config = dict(
    n_layer=19,
    d_model=64,
    n_head=2,
    n_kv_head=2,
    head_dim=32,
    d_mlp=256,
    vocab_size=1024,
    activation='squared_relu',
    norm='rmsnorm',
    norm_place='hybrid',
    norm_eps=1e-06,
    positions='rope',
    rope_base=1960.0,
    rope_fraction=0.25,
    qk_norm=True,
    attn_scale=0.214,
    bias='none',
    tie_embeddings='early',
    parallel_block=False,
    extras=['some layers without attention', 'local attention windows', 'shifted keys', 'normalized values', 'capped logits'],
    init='normal',
    init_std_qkv=0.106,
    init_std_o=0.0172,
    init_std_up=0.106,
    init_std_down=0.0172,
    init_mimetic=0.7,
    optimizer='muon_variant',
    lr=0.00647,
    beta1=0.95,
    weight_decay=0.057,
    lr_head=0.0174,
    warmup_steps=200,
    schedule='wsd',
    decay_fraction=0.502,
    decay_shape='linear',
    final_lr_fraction=0.0,
    batch_tokens=16384,
    seq_len=512,
    doc_mask=True,
    train_tokens=112600000,
    steps=6873,
    dataset='wikipedia_en',
)
Each number is 50 + 12 x the weight over its row's rms, rounded and kept within 0 to 99. Layers, rows and columns count from 0. The size before them is the row's rms in percent of the matrix's.

# layer 9 MLP up, 256x64, rms 0.15, rows 129-154, columns 0-63
093:61 54 44 27 48 56 58 56 53 62 54 49 70 38 20 50 44 38 34 52 64 55 51 39 57 37 53 59 52 48 52 38 49 47 65 24 49 25 40 42 62 66 51 42 19 53 55 46 49 60 52 53 48 49 25 56 23 54 61 28 40 57 60 46
094:49 68 63 47 80 56 64 31 52 27 58 45 36 44 26 53 45 42 51 63 57 53 53 38 35 56 40 43 71 57 51 59 51 46 50 30 28 44 53 48 72 51 34 65 72 49 39 59 40 60 54 36 68 64 57 70 50 61 46 37 51 52 52 56
091:41 49 23 56 78 43 72 57 65 45 51 45 62 47 41 51 51 44 36 37 57 31 53 64 60 59 47 44 56 63 39 49 42 33 79 40 40 56 59 31 42 49 73 54 66 46 55 52 66 32 44 58 51 52 55 52 63 49 64 47 74 48 47 69
101:46 58 49 28 42 62 72 40 47 52 68 57 47 50 44 57 43 44 38 63 54 53 50 40 49 48 64 55 56 33 39 45 34 39 57 77 41 40 16 42 60 47 56 32 46 58 50 35 41 23 44 40 21 64 31 57 48 53 39 66 57 49 50 51
105:41 37 57 29 49 58 56 46 33 70 36 55 66 40 15 55 44 55 57 34 62 68 75 42 60 61 50 51 35 46 61 76 55 61 56 52 58 52 48 45 56 35 36 60 56 43 34 58 64 31 59 44 45 35 54 64 57 48 59 48 64 49 65 61
087:65 38 59 37 44 52 42 56 66 46 31 59 36 49 44 67 60 64 59 58 54 63 48 54 62 53 40 79 53 26 13 54 50 48 44 59 35 50 35 44 59 53 44 50 59 54 52 36 47 50 52 50 44 88 50 51 49 32 51 67 38 65 42 57
092:56 59 48 47 63 44 36 69 70 41 65 67 43 44 30 60 69 45 38 58 42 62 54 47 56 42 22 51 38 34 42 74 66 53 39 55 63 66 64 67 62 42 44 53 52 46 25 74 46 50 53 48 33 38 59 48 64 47 60 57 61 43 61 44
097:54 53 34 53 65 42 58 40 58 54 48 51 28 74 42 51 73 67 48 41 40 42 56 36 53 36 45 53 36 52 48 42 18 51 47 48 67 51 44 78 45 52 38 45 42 40 18 61 64 47 64 47 65 63 56 44 56 29 45 60 42 47 67 45
114:59 52 48 31 50 30 48 56 53 47 31 40 49 54 49 38 62 44 51 51 33 31 42 61 42 25 44 39 44 67 41 57 63 67 66 35 48 47 21 56 53 66 46 50 72 50 63 50 43 48 34 64 45 27 49 56 36 55 73 62 37 35 61 58
107:52 39 51 53 57 59 37 41 38 28 62 44 39 80 49 58 46 39 49 26 29 52 40 45 74 51 54 41 45 48 52 34 57 59 39 65 48 51 48 73 50 61 68 38 29 51 44 50 77 51 55 51 47 30 48 47 45 56 47 44 38 78 39 64
084:82 58 28 63 59 71 45 60 52 55 84 54 53 41 54 59 78 50 43 31 52 57 61 51 61 51 52 51 23 38 64 62 37 51 49 55 40 45 48 39 46 68 25 34 64 58 57 44 48 52 46 55 57 46 51 49 36 52 60 58 57 56 53 35
095:39 36 57 55 58 45 44 55 64 33 51 44 55 37 42 51 22 49 49 39 54 45 52 59 57 45 38 36 39 38 74 81 68 41 58 59 46 24 64 52 43 65 35 49 53 38 66 46 40 57 73 47 48 39 46 59 33 61 47 68 52 38 71 57
089:69 26 60 54 66 55 24 58 54 54 44 55 34 44 43 44 43 37 35 40 61 61 59 52 44 45 53 35 44 56 68 60 31 43 33 48 52 65 39 52 30 60 58 38 44 56 65 48 60 46 58 54 66 60 69 50 62 25 65 58 33 68 67 51
099:53 51 33 43 64 72 41 35 42 50 50 58 45 41 52 56 50 54 45 57 61 46 55 32 54 39 39 46 40 52 40 62 70 54 16 36 29 64 60 87 62 41 57 47 45 48 54 64 36 38 40 32 51 56 47 58 23 50 49 45 59 34 49 55
104:49 61 25 35 63 41 31 52 52 67 59 32 38 57 59 69 66 36 50 40 58 50 45 56 53 38 56 33 53 51 69 51 57 57 37 35 47 58 50 51 75 64 64 63 54 52 30 61 58 70 61 33 47 53 70 54 41 70 63 45 30 49 41 50
094:46 54 43 46 58 65 47 47 38 35 40 70 29 50 31 45 37 36 50 35 59 51 68 51 57 45 49 46 59 48 43 83 54 83 35 43 61 56 38 32 58 62 55 22 48 29 49 35 51 48 58 52 37 34 46 46 43 58 62 50 64 44 57 49
110:36 46 34 45 45 32 54 46 70 48 46 63 50 67 51 56 65 46 86 33 40 54 59 45 48 47 33 63 38 31 65 64 34 58 21 55 39 47 62 52 51 39 44 50 41 60 34 53 31 36 39 40 48 49 52 60 54 60 68 36 45 67 46 52
097:54 31 58 45 57 40 36 45 62 43 57 53 33 68 54 38 47 29 51 57 69 40 38 67 57 55 35 33 56 47 39 44 37 53 54 34 78 56 60 54 68 50 44 46 43 33 47 37 53 41 33 51 53 43 48 69 48 50 54 71 70 40 20 36
105:48 53 53 46 47 47 41 58 69 42 69 30 64 29 54 83 33 57 47 44 70 50 61 49 59 33 45 60 75 28 53 46 60 55 28 50 50 33 39 39 42 45 65 64 40 45 28 57 41 52 40 55 55 49 68 57 39 62 55 50 52 60 39 41
091:53 77 55 41 54 67 41 41 43 49 37 58 48 25 45 51 63 48 62 51 68 45 60 60 61 36 61 45 55 55 22 67 66 61 49 47 66 53 49 59 69 44 42 38 61 40 35 49 29 52 37 36 64 70 46 76 53 42 44 36 58 43 65 51
101:44 59 43 43 44 62 52 18 43 59 61 60 45 46 64 85 63 51 59 52 56 31 36 52 63 40 67 39 46 50 48 73 42 38 42 48 46 53 50 42 76 43 50 57 55 59 54 54 55 37 50 66 41 65 46 60 50 64 77 29 58 41 34 52
090:31 60 48 44 60 42 37 66 55 60 56 58 51 62 46 49 62 46 53 66 21 47 60 53 59 31 63 69 58 59 45 63 56 47 41 43 32 59 46 56 40 54 41 44 61 41 46 59 26 18 69 34 56 47 29 61 64 38 59 35 53 55 48 32
095:57 72 50 54 53 44 64 45 55 43 17 58 42 49 41 53 47 32 52 51 60 25 48 53 63 31 60 52 58 45 62 48 56 49 46 50 43 38 66 57 53 57 51 33 53 50 45 49 57 11 24 44 62 41 54 64 63 18 42 42 54 60 48 53
095:45 45 44 40 56 64 61 40 42 48 51 39 53 45 28 52 41 39 45 46 42 34 42 58 62 33 53 50 26 50 17 37 66 57 41 47 55 77 45 31 38 51 56 56 55 48 78 56 69 35 39 35 68 41 43 67 42 44 55 65 52 58 60 43
109:49 54 46 58 70 45 32 57 67 52 23 47 50 34 29 34 38 39 46 25 53 43 51 39 65 63 57 36 42 28 56 61 47 54 39 45 60 47 53 30 58 38 56 52 47 55 58 58 59 25 68 64 54 40 29 53 59 47 71 46 61 52 31 44
102:59 24 62 46 66 65 57 64 58 25 47 38 60 60 43 77 36 49 53 61 68 60 56 40 42 56 38 44 50 45 71 51 43 50 31 31 37 54 56 54 58 55 48 62 61 45 40 46 28 52 41 69 55 23 41 54 35 62 59 49 40 69 49 52
# layer 9 MLP down (transposed), 256x64, rms 0.039, rows 129-153, columns 0-63
090:29 60 48 34 43 59 31 40 48 49 37 60 57 23 48 54 30 64 55 34 45 46 46 67 56 60 50 41 47 54 71 45 51 40 52 72 34 40 33 49 48 68 49 55 41 70 32 53 71 23 47 56 45 50 53 30 50 53 58 68 61 57 43 38
104:69 53 45 57 37 73 30 53 63 43 52 47 52 52 34 45 49 37 31 38 53 70 33 54 62 49 57 25 28 33 41 40 46 51 62 50 33 22 48 52 42 36 35 47 43 62 60 59 44 59 48 50 31 42 57 46 59 62 47 26 48 44 38 34
104:35 33 43 55 31 43 38 54 67 38 47 35 37 73 63 31 63 46 57 46 47 53 66 41 60 47 51 40 58 56 68 47 42 60 65 52 53 51 53 53 47 47 56 66 43 78 59 41 57 39 52 41 33 70 65 40 79 46 40 43 78 50 56 43
099:48 44 42 52 45 43 37 62 44 62 32 63 53 25 35 66 66 36 39 56 43 42 59 36 61 50 72 52 34 49 64 52 44 48 31 35 57 62 64 37 48 56 69 48 45 53 42 71 58 63 71 55 56 33 66 51 40 63 67 45 33 66 43 32
109:53 49 64 65 52 34 65 61 41 59 63 32 47 38 47 63 45 56 44 58 45 65 28 54 55 48 77 56 40 34 49 38 26 66 38 35 37 46 38 56 55 67 47 50 38 64 66 45 49 41 57 40 40 42 53 35 34 59 52 68 78 44 30 51
088:35 72 61 47 58 53 66 47 22 51 47 48 47 42 50 54 44 64 37 56 49 65 63 57 69 58 56 59 43 23 68 55 60 51 44 45 54 36 52 40 62 60 49 62 26 55 51 58 48 38 40 48 46 53 76 38 68 33 57 61 38 76 54 32
091:61 39 55 53 57 54 42 43 46 26 49 73 48 54 35 68 45 78 60 61 48 60 60 38 63 36 55 33 55 51 64 29 48 47 50 63 41 24 37 44 49 51 47 67 42 76 55 65 52 51 51 58 38 43 49 29 53 66 66 43 55 60 40 31
096:60 38 50 69 62 80 56 45 46 62 54 58 62 40 56 45 63 40 61 61 49 61 67 40 47 49 59 39 69 34 74 56 53 45 59 53 28 23 63 48 73 54 54 64 43 60 49 57 41 35 76 52 45 54 49 57 42 64 55 56 57 54 60 28
110:43 44 49 37 45 49 53 59 68 46 53 45 62 44 61 49 34 45 40 57 63 47 58 22 40 53 55 40 65 41 75 57 30 46 45 55 73 47 51 35 44 46 38 47 45 18 52 47 56 52 56 31 17 53 69 51 56 64 50 30 68 57 46 47
101:51 36 46 45 40 46 58 27 45 32 54 75 60 52 50 22 44 78 48 54 55 22 71 36 39 45 50 54 70 66 72 49 39 51 52 71 36 56 60 48 43 38 40 45 45 63 44 45 40 41 53 62 53 61 58 54 49 39 43 48 54 32 46 33
087:34 43 59 50 25 66 42 35 52 41 34 45 47 57 55 36 52 60 55 49 52 75 76 50 36 32 58 43 44 48 50 42 54 43 60 39 56 34 61 41 43 55 42 71 44 76 44 50 39 47 39 36 38 42 73 39 59 44 41 50 56 22 55 31
085:39 70 67 49 25 70 39 57 63 39 40 28 55 41 42 34 41 56 50 64 49 69 75 71 48 46 36 53 52 38 71 40 64 55 77 60 53 39 60 44 51 66 52 57 44 51 58 62 46 42 58 61 33 58 67 61 59 43 53 47 35 52 57 50
083:49 50 64 60 38 74 40 47 38 60 59 55 52 60 47 31 48 52 43 53 56 62 68 49 22 54 49 52 45 50 50 34 41 54 45 69 45 34 67 42 68 72 49 66 58 65 43 56 32 52 52 50 19 53 57 48 61 36 25 40 58 48 56 28
098:67 57 53 54 33 22 29 49 42 50 56 69 55 50 36 47 52 21 53 40 18 54 56 66 37 48 54 33 34 55 65 49 68 58 43 64 34 31 48 47 56 70 51 54 50 55 46 58 64 45 53 68 44 59 31 48 62 62 42 51 47 45 42 44
108:64 44 61 45 52 50 85 37 39 69 46 37 50 34 47 59 48 34 44 51 60 55 29 54 51 33 49 55 33 41 53 43 24 37 68 48 57 73 53 51 58 54 52 60 48 33 37 34 62 55 53 35 49 31 40 51 64 62 52 56 53 51 78 49
098:61 47 54 61 38 70 18 55 59 41 67 52 51 68 47 37 66 70 34 56 49 80 48 41 47 43 67 52 70 53 55 54 45 37 41 32 57 49 39 64 48 44 49 62 51 43 54 53 56 56 61 39 33 46 54 23 57 47 43 65 55 34 56 30
117:30 70 46 54 55 50 70 55 40 53 47 60 57 53 73 55 29 32 45 33 48 47 31 40 58 36 51 56 70 40 59 32 58 52 41 53 57 51 60 48 55 41 60 53 39 55 46 41 36 50 37 49 67 47 79 40 65 41 51 37 74 61 58 78
100:28 54 60 41 87 66 68 39 54 34 51 69 56 50 29 49 44 52 56 54 64 65 46 41 41 64 58 62 48 43 55 46 72 57 46 64 50 49 48 63 64 51 53 52 59 62 47 48 67 51 54 62 19 44 60 50 57 50 53 58 27 59 67 37
108:43 57 57 49 52 43 41 62 31 46 60 58 36 44 29 53 40 37 49 48 37 48 65 19 54 39 25 55 46 30 57 44 30 58 57 44 56 75 60 45 32 60 41 55 45 63 57 41 34 48 33 28 45 49 46 60 56 69 54 70 42 35 44 60
096:50 49 43 43 39 51 26 80 42 46 46 50 32 40 40 48 79 45 34 67 59 54 74 52 57 29 45 66 56 58 55 62 56 58 48 71 31 42 60 55 30 45 43 42 46 52 36 50 51 46 45 31 44 65 54 50 59 66 58 48 55 71 58 32
104:52 38 39 56 44 62 41 58 57 45 59 48 37 48 62 36 44 57 45 56 64 55 57 52 45 43 72 38 57 70 47 36 51 46 25 62 51 41 49 58 54 71 59 65 46 81 43 19 60 59 42 37 39 18 59 44 50 56 46 33 64 57 55 61
083:43 62 40 43 29 61 24 42 49 29 44 48 44 64 42 30 66 55 58 45 50 69 67 58 61 45 50 44 42 44 70 48 42 36 50 66 52 28 55 38 56 42 68 60 44 67 62 54 29 44 46 34 37 31 70 31 57 41 51 45 56 43 52 44
086:27 52 69 33 41 54 31 42 54 51 31 36 35 44 61 41 55 63 49 63 61 50 67 45 40 38 49 30 46 45 59 50 54 48 65 54 58 24 71 62 51 50 51 68 42 61 53 59 52 29 52 56 42 52 82 40 64 37 43 51 52 39 71 42
090:48 26 43 61 63 47 29 36 42 38 37 38 72 41 36 35 54 65 53 74 31 52 51 56 42 51 48 51 46 61 59 55 50 36 54 65 76 41 30 56 44 61 49 55 55 72 30 49 30 43 66 50 28 59 43 31 48 48 45 46 52 55 52 40
100:73 35 52 49 62 67 55 53 31 44 59 39 52 56 52 13 48 39 35 70 50 39 48 27 39 47 39 29 70 47 41 57 46 46 60 47 73 39 52 48 68 68 69 63 57 48 50 49 50 55 73 44 44 37 46 48 58 36 45 53 55 37 50 42